Each number is 500 + 40 x the weight over the matrix's rms, rounded and kept within 0 to 999. Layers, rows and columns count from 0. Numbers have three digits each.

# layer 6 attention value, 160x160, rms 0.254, rows 0-159, columns 40-79
527489499493480500468527442478574514500521505480532502503493508483499437507517451487499529523593515590511532486514498500
515499507494525470513515510477513465478500481501446487503450492479525532519529508570483552513448502467520490519503511515
450488486472502495542448483516463509510509498503501457495508530511513526533506478485530462492481490500564520511526519509
537504503530481456455516486491487506535529499539534557512544445513478465503466530495475533496533503474473575511448482460
447596459454476476542463551609518589490503503503518486429494480546465370382546491514533482468570465547506457523520433571
493553503501524495449489498498526534552528487497483535437492465493452538469518502522581484530556503522490506485565483516
546486514532490505490534525469509472495479502469479496551486467475506513543479521544467530512508499457476585530449487483
505493491487468503456527565505525480493467491523503519538544479508527572499481540506476498442529506525527504515500496569
494501503506568459493517471532487467500440551498514457516506533505481478500457425517496496515503514503596448524476499464
457567443425490476522448555515503549553497495472547496513477486526499503447528508542517494436503469565481477495514429563
522500502527507569533548572488503452501473489519487528521447534482491539513502480527460518479465485508488478503488483513
519514497503475509520512580502525521512534551505521480480439540480434479514505498518452540490494509477496496485578467535
467489500466480503522459505527461504532483509509497489517507519504505545548500474473524455477487478511603522530519522522
516531512472506474466524520461479450533457494521520539536466489469427568504524573556483518497445495462542599578506465521
518491506505508484474495557521521479483463468462502477493522485482484491529468492515482518502516512485461448494485476472
472501480481523482526455570542532518515475544462504459489500490464468568482464527502551423495577494486491485515549472468
529520520499487482442516415510477485467515432453506468491485465497496495519495480528496484515505504452531558572464520515
514514503504514516472514485534537469452441483447504503512469487475473508501504491485486541501492516482464435496491495484
515502507527509510489541542532498463447497545539493466474526512518539498487482491484476523517494524506535459498475515481
501506506467541493497528476441474535566547480431505527546448510504490498489500551506493494508543505511449567484490514530
495504501492504480505512427438509545481485490468498542509500549493565411496511429510462555502503503476537512444508504512
489488495480500534515540520446494483563514528544489531548483564516509528490518508518470505490497501588550473447530515523
569444551585549534491551498478551411385441514475421458412502487405516563549463501525458531583545572432530436487539525434
511480470518480531542508427457538501485491550503487509558457555519521547492492439484565427509517487547458507498482537521
499500491480490564536492570552517490509518566504511458475472544495498536479533511447446542500476509484458395429586501503
488500485480461531518473509530508523470522540495500472520509516518511516488498485435532455487536502535471478498511512515
495486532464528473504487512550440497498492461515498459495589453514547437561509502475435525481428507482596538544475520516
522520513525532500498553483493509471497483497500499503501481508491464468474491480517483521518525513508485505500473497475
512523496477520444441482546472520509544547575475512475501492534479575530508485505573470520495494494516507541513501483476
524509509509483514511529522549496485478462481480516485516495498485487516499471483519490471498483498410512510554464487486
493516500475472535529496477492497503452544521514477443481473542510546566501535499532531448508526494499531485517515527555
505521514488460487501509474488503524440553540478516494470492564506560469520514486532458534490524522468540523440519532548
527520546491485467500532475481495477558508485506483524546449485549494518453559477540546473473477474456504495512552567544
492523536448474485535562445483509493567514456542530499549506540545490533468530422553454394456497464518512483544545584518
530479513444436487602510441483584446532429585591516507456503501407523465503502477500493522545445501514483559468444435574
504505487510498553505451474466464447456498495512452482526463488461544558506451469493557531455544535455528474529491462489
480504496515490542419516583582547492485480506505501463474506515511628531562430504497523487463484466476540465473537516460
525511496486479497489480470468502498467477400484463441545484502474477531482516497575519486513527489417491519517517559556
492474484555531488469482514507460529477520496501524519486544457501539490531480460480509482519518489485524482464475464427
492502462511525485522456590581515523457473414400508440510505484502483467513482442526457524451442514454493542542512508512
550511496469530450510480537462470483564519467483471479550491489482459555477495474515489460504502546513523500601471481528
426511492464516582540495535544539536362497513466495577494462512508471545544572506463486492480570554595418482550488510464
499531496470515475457478536497476531452548447469451470613447439496466456497433507530572532516558528483498463536555496406
542486472574481508468525526507545634520482492508504428500554493482495458518443456531448502525538518411481515465480513489
528517514478500476532535384489495477524525489483510520561490474480512505516523439464504411478513553487513496531447491498
491468482473499436525484515477374509475450506546508504516524482401510566489528527475507486509487541521442533534443454549
444495468451517505540453505484446533466477406505488549450543541597405592509458587497441543464450487554577537539489476548
530478510539480491474488539517557475412536470481535532507500472400503461500497525504557657467566473459432506445409487441
480512510520425483467514488432484531582541361552456394507464542482546447482463474468513396499473528499479575492432470496
425475475543567558518489570456444482545522565529548502580483431515550559461457396470441443463532461477571492455428474512
502508487525491527555477522543491556509500471428477484577486459427559487517521429432470546494509508589453444457454494476
574484475499587515580513503501408474618500666524466448554488497473527491486497511485548425559527514494523512493499445464
513516489512448466505526481443473454613536490576465422493497445427466491539488417526466538482458505514463503468549455515
466440567538449514483458564435584573500426504556471555488506471500504519562477535531478568536451590489434418368471537526
470447508516453617504477482480568495563494443554471484494501510532458477514515542570449475498472519461468538480587534441
517525487539542569515444481523495499535468533520521473443498527482509541538472632524532512472506506351548482469464506440
561538485502549492580480469457458540463544599507532462593534431424580493540510525454546489500553504506489462503472486443
481498462471479520536488531574532514578479378462538428506546527586547502614466494472412402499433517550567527496522499484
514484492446554437497543556526425476513520527526504503516518476461438472440523495473554490519512481547443487554562497456
540511510491502528504526473459637464609458482494467468456456560513484474484477494511465471442550517450486536537432521561
531485473487516464502527580523471456576502524501428502521441503493463551445464512520472463470528517584498478556500492558
468464498512435458486441511466551439630526462598490511452523535525418498496457474576474439460488578516424515521478464477
443468507537470516509462498539463490475485529466482569523562514544545536552501465575438422474530482528518525465482498479
467458490524531495389486584484419512529568400450519474492516526569476489498481504545493435493474504474536520524543529489
521506504489511472536437539475494562550588553557520527510512488437455541509530476510414510487460474466509468501520516541
496488503423503478486473569543459505454467461474499439477497496454500482534555526564546574539437515505505437442500522526
506492483515462475552531501603564541564482504510437402493522429495487510533483503479442459516437545481431535520507488469
509454518450556433516507543508451514572484532473479513455510523505540491556559425538507491519467459493460496490556520503
537476537490575423468501488480570461530499521430481607455442485469567497521534530513507456499472442553501499529560479444
476490483428510491539500626555592531520442508561476479535565433602536590583470551435542564481531482589519408488540504554
557508452515490498483484500572577522550524461489494478464480503581620441512440421482440457472480495588495473512535508512
520485490464573530576406503503523519549541498522521545467524488586550486488435481388516462455476490527589434453490502519
574560498497542439549458646497477535489560513462471523492523440503524528504414533482493578506494458473511516512471513483
504521525525560426473530495466471496548551526550523497583467543576527510450444492575428503474463553496539491494471538476
459479496503500509522555435600346445475539470447512559464456558472492478449526505584580525505471476408584542511491475443
478534478569487513510526442518538505533538549527476490517443484477487462457487540455446463515484520536511502549513465482
552484534489455538451537545505456457501554526485438483479475492450491513532516568576462545519504522468603465448558521463
555459525485476484489448431551496491529434453505480478461504456511457560565512486445519479534495538432485469413459523547
481472496480512496495523468509476546625522462512495561495474451505551450529509517485500472496446445551496498504533526495
520471509515464512511596407400486540529574625550544582528522473448475573484525527435489422528524537517522499532449503568
462512479472459436538501518543495470541506540464498420492475470543571467513536558565515562502440522490475543418499523509
499496479496397550454470541467511524423452473482505451551484475486452562524546519501614566496578484505559447449447488599
448488505518398490484467517447565508439450587544495607513508524447352485520523598623472482482445506621446505498524473496
500526493502441526484491422455421469441442498471496463509515504559578581539483495546563435495458521503497452497475504569
552468487537571472493472484571373478516527456484514459502527503540541510521488507390591446477577494478585505522503488403
499531494476483448534516467493491488469479505514475578505455413504446578476456539485545550516477447489470518506472495524
496538516501518500478456441480588405490396479509489449522464505549556536433484466505468516494460459458533490404496516554
472492523458555466567511597608438515554504482560535464517569462507491569563449497365584533525499556490565441501483515493
549455500502457495495453528508554557552453490541451486533496453509445461498531478503539451524489474531475510444528504501
507496508497522521494407600504416510541586495488486484524528480480483454557480613462445411514544486522531524491487494486
545484490474486504492406536482528478467507484494517557532539499508523471516498449523520479492513505529541508472485487521
484546482455505531524597459472432519505555567440541511508465551507470509446439497439491514485540508519484505538511527474
498498484491472534515543541507476567480514438501482496528504479564529466500522503548562495508520504534423515552520532476
533480526432544545500461458483482548520519399495521534528502487507461490558571471484499458498517468487575455460466535540
493534515507450507524482589478489500506514557550507392548527531501542570493502479501493597482490531536505424439545531573
500494526472479526438452633505532531415519416516461553599472496515418436490471499505487573546556490575495477488528495489
540489463515424472524501553452460457510514488513503559496484517511517520495515554455480484470492511576523495448520512559
567545489529511487469508490444549475485527555502502525523488468467497474514448484556531493476468478501521517525505444480
479488550484468551517468475552532434515447568500512451482455491465538545539519529460440561494438527482504458469591455462
469515436511504489540519478534531554505528488518501444366548516536498515507467465484507368528527492527478425495497525515
534548459494550459456582463469559529459525494484480468463480494469421438568493467540538465472506510484486485530478477486
500548490468606425537508564529490496500430440486473531513555457520406522569456570548474471464422510436479489479481439484
447505472472533521579546500509462530496498469484487493468515533492468527542500436487544470495504487524516467479494563547
500463506506498458481523531561536508436510628448561464549567428572555491507509536486422509489516557501463520547402480517
468508516479465541522509528541447491507509422486455508463499485475546506527508451448508517485493492534484480499498543562
526560508547512389487509462432623520482494537545466511480518479490483427473526479525511462506509472460471488531524426416
512516533449547476562484521444529471507467449499455542509528441462504477530475493526497592502431484528451477482549446504
559507496514472469446477466508552538456543493503525477448523462526478468539525473517487464516433509391455484553480477506
500451505500480540463475520451478531534534531565500450463428494457491456410516505504551501614520466534444478524543499494
479398543510458519467419536482424516535507528591505511525438528476462428434555525489495559585484474481448525501520502493
551575445476564445534575508469560540531520395496482453445529484504448507487463549567528473493564528584468460522468466508
579494515514523475495510520495501496524552567478541476500500481554544501460522580541456519498470539486523527508451501532
423469518460547518569490549537418485526481514526500454473471496474502515490493491526498531526505497553493492487497524530
476518478477533482539490514556429542490513467421518536502569494562499542561468475441496429438460530491532528512415579541
475490542517539450468454544527529454511465517504517476541543458543521514481476564523477497491490496454509524577467468461
452504536489503504514493466494524511520474483489477491523498536501530500444533462455544543492537487529521498490545548461
519541472496485549493488383481513493517509414515460469515482550422497445496501520471550514464539508570517516510513477477
430433519474468569478417494537472521469440412474519549543516512517526560465487500424517518532542512509523474442503546488
509490461490477526507508503509428528486506429481516486491497515559508547503509519511477450515507509514549507461478572603
477474512476497517582471519481421529552516466480493559515526537517555540464509496525563527537488476554534539456533610538
571463463515438483464509531445455537489532428542510533548507480553472466476534558510465455534531511485450536500436499594
472526579513568475504485514513488481541500562529479512507490469459495451511504446518515559483446458424495531576475472426
459479566546538455435472527498503498498485534546500529538483459488468447483506474510529501500477465405496562555472472405
470509519495510433535467495485502517488494454542454531490530499525502451480507457436496477469468464515441467535482503505
449456517491482560504456530492411469506470381551494542512467494482496526488498503470496531534493495520504488457490543532
549493488492536436572517522429429535551549527528509485458458543471470439461539525542535508549445476497442524453542511514
466475508473607491523519554468473565533566518559505477446498458449411433460482420537555463556497462484409509575443525472
524463460513452525481493489518561548495546558493546473433507493490575523436495470517543490574573519556484485520486515510
565518511532484518458508503495577496566465503514484545506504543504478464541457559519457578495543512484495548495530461486
562487504543398506487507484466467465452545402667474476522479455479495433474527464483507525531466516492504477446401474508
443495483437552525505493493517477510454524529429510510500479487514482494505530503477497451500448488480540501502456509573
566522460435467503517492513483537511485481576516512438493559551513561493474437550480512460493568477543529481518534521442
474485488489475502467437407500434510457472538491508495469474580528490466537518564511567616490582473563417466386495522524
561486491483532468578551559517531527453520508572506497563503554496450492443486504480416393534448557426517548516483520536
464462518472542481458466534509467501502458464463481527533457516568475537522500536531504558504521481481628490464545503506
497486502517498514537501475561529537510542453537520474495506528517462465485543454541544536539491535511358514515442507548
551453568565501527512515481518528433505494432490419519464510504472468577546472549420435580557559527564488462429525564460
576485483511508519480502430585568479428445482566511546542481492452544480496543438471502540485493548535476520537511487487
504504516537516513516450479510548496550524468520521551506509489512391515531467537539445482533462530493505521505500477502
525500473482475538529509477495503493500463525463507548491509545494563472530458497474547518444462466491559461487516530520
570480486488393536538545452478488447560506470556517540508531527483509535528509489555511487517560551557488539568494453609
574527498519510518519532556555601508515558538502496536539466564479461535422450505421446471490479567532514507556494494478
487528542498589463518503492521421463516532512559516521513473455529396580453533469429499557486464535475506530535544500481
542516516511526421489498509470521470559501457527509464529503516498474494438506474478533520506547535463443490531524495481
505517486541439515526541513390573571502456545468505445526544505476505540577483582524515547490464465539489457467524481547
493530516549427506516543518495521491578535445464466543490469522499526461506458546465490521480483485521558471580494508482
520501520511473459486464484524411437567582509449501507500451558455514421489524596459524490552523536488465488550432467429
466503487458569547513441545498555550491501498447493523549516495523509516471492480475530462506480496457546469508481541506
516523491549469491504526480510560456503452491418505560503540531520459474468480524491489473464561496500445535522565487501
496478490504535451477550556453560585462492539586496492506553487421528526515541451506473527488480509439443545529465512473
522471492534466555522424567399486564579518496506509461548493460477458546483452417487525399496471476517544454512450499574
470472500489490513454536484468499519472492515445475436514462516480570464462516561528538511524467470545539500530444476527
513498522526501485474512452528469506553452448575500494495493511519495476493519439528495518484511503439515524488492528461
541503486490461521516447445563486552491563448597487459512504580584508402536448516458489409485419482496524503462464562475
551514516485485497487504422461436426483558510534519551506482498502442494451514507446558571499456547399472543514516469561
560497493482491482529534569544460492512534530578541458522503537486437491438468435409457447460437544570479489587483512518
406462524509552527486533478464488441507437502510494521530474510537524511443457568598550551502448473421528509433385487541
537498490463485455517448512578556507484474572477520482454504501453547591453501458434470411461416533403508480541471494509
487495484508507533561546325558580508521443485474512516523520622489555455480534591544545507514525517503482604481534546458
483512519497534535517528445571480419455464468466489576512447436535495441532484518482508443542479526487498521496551491499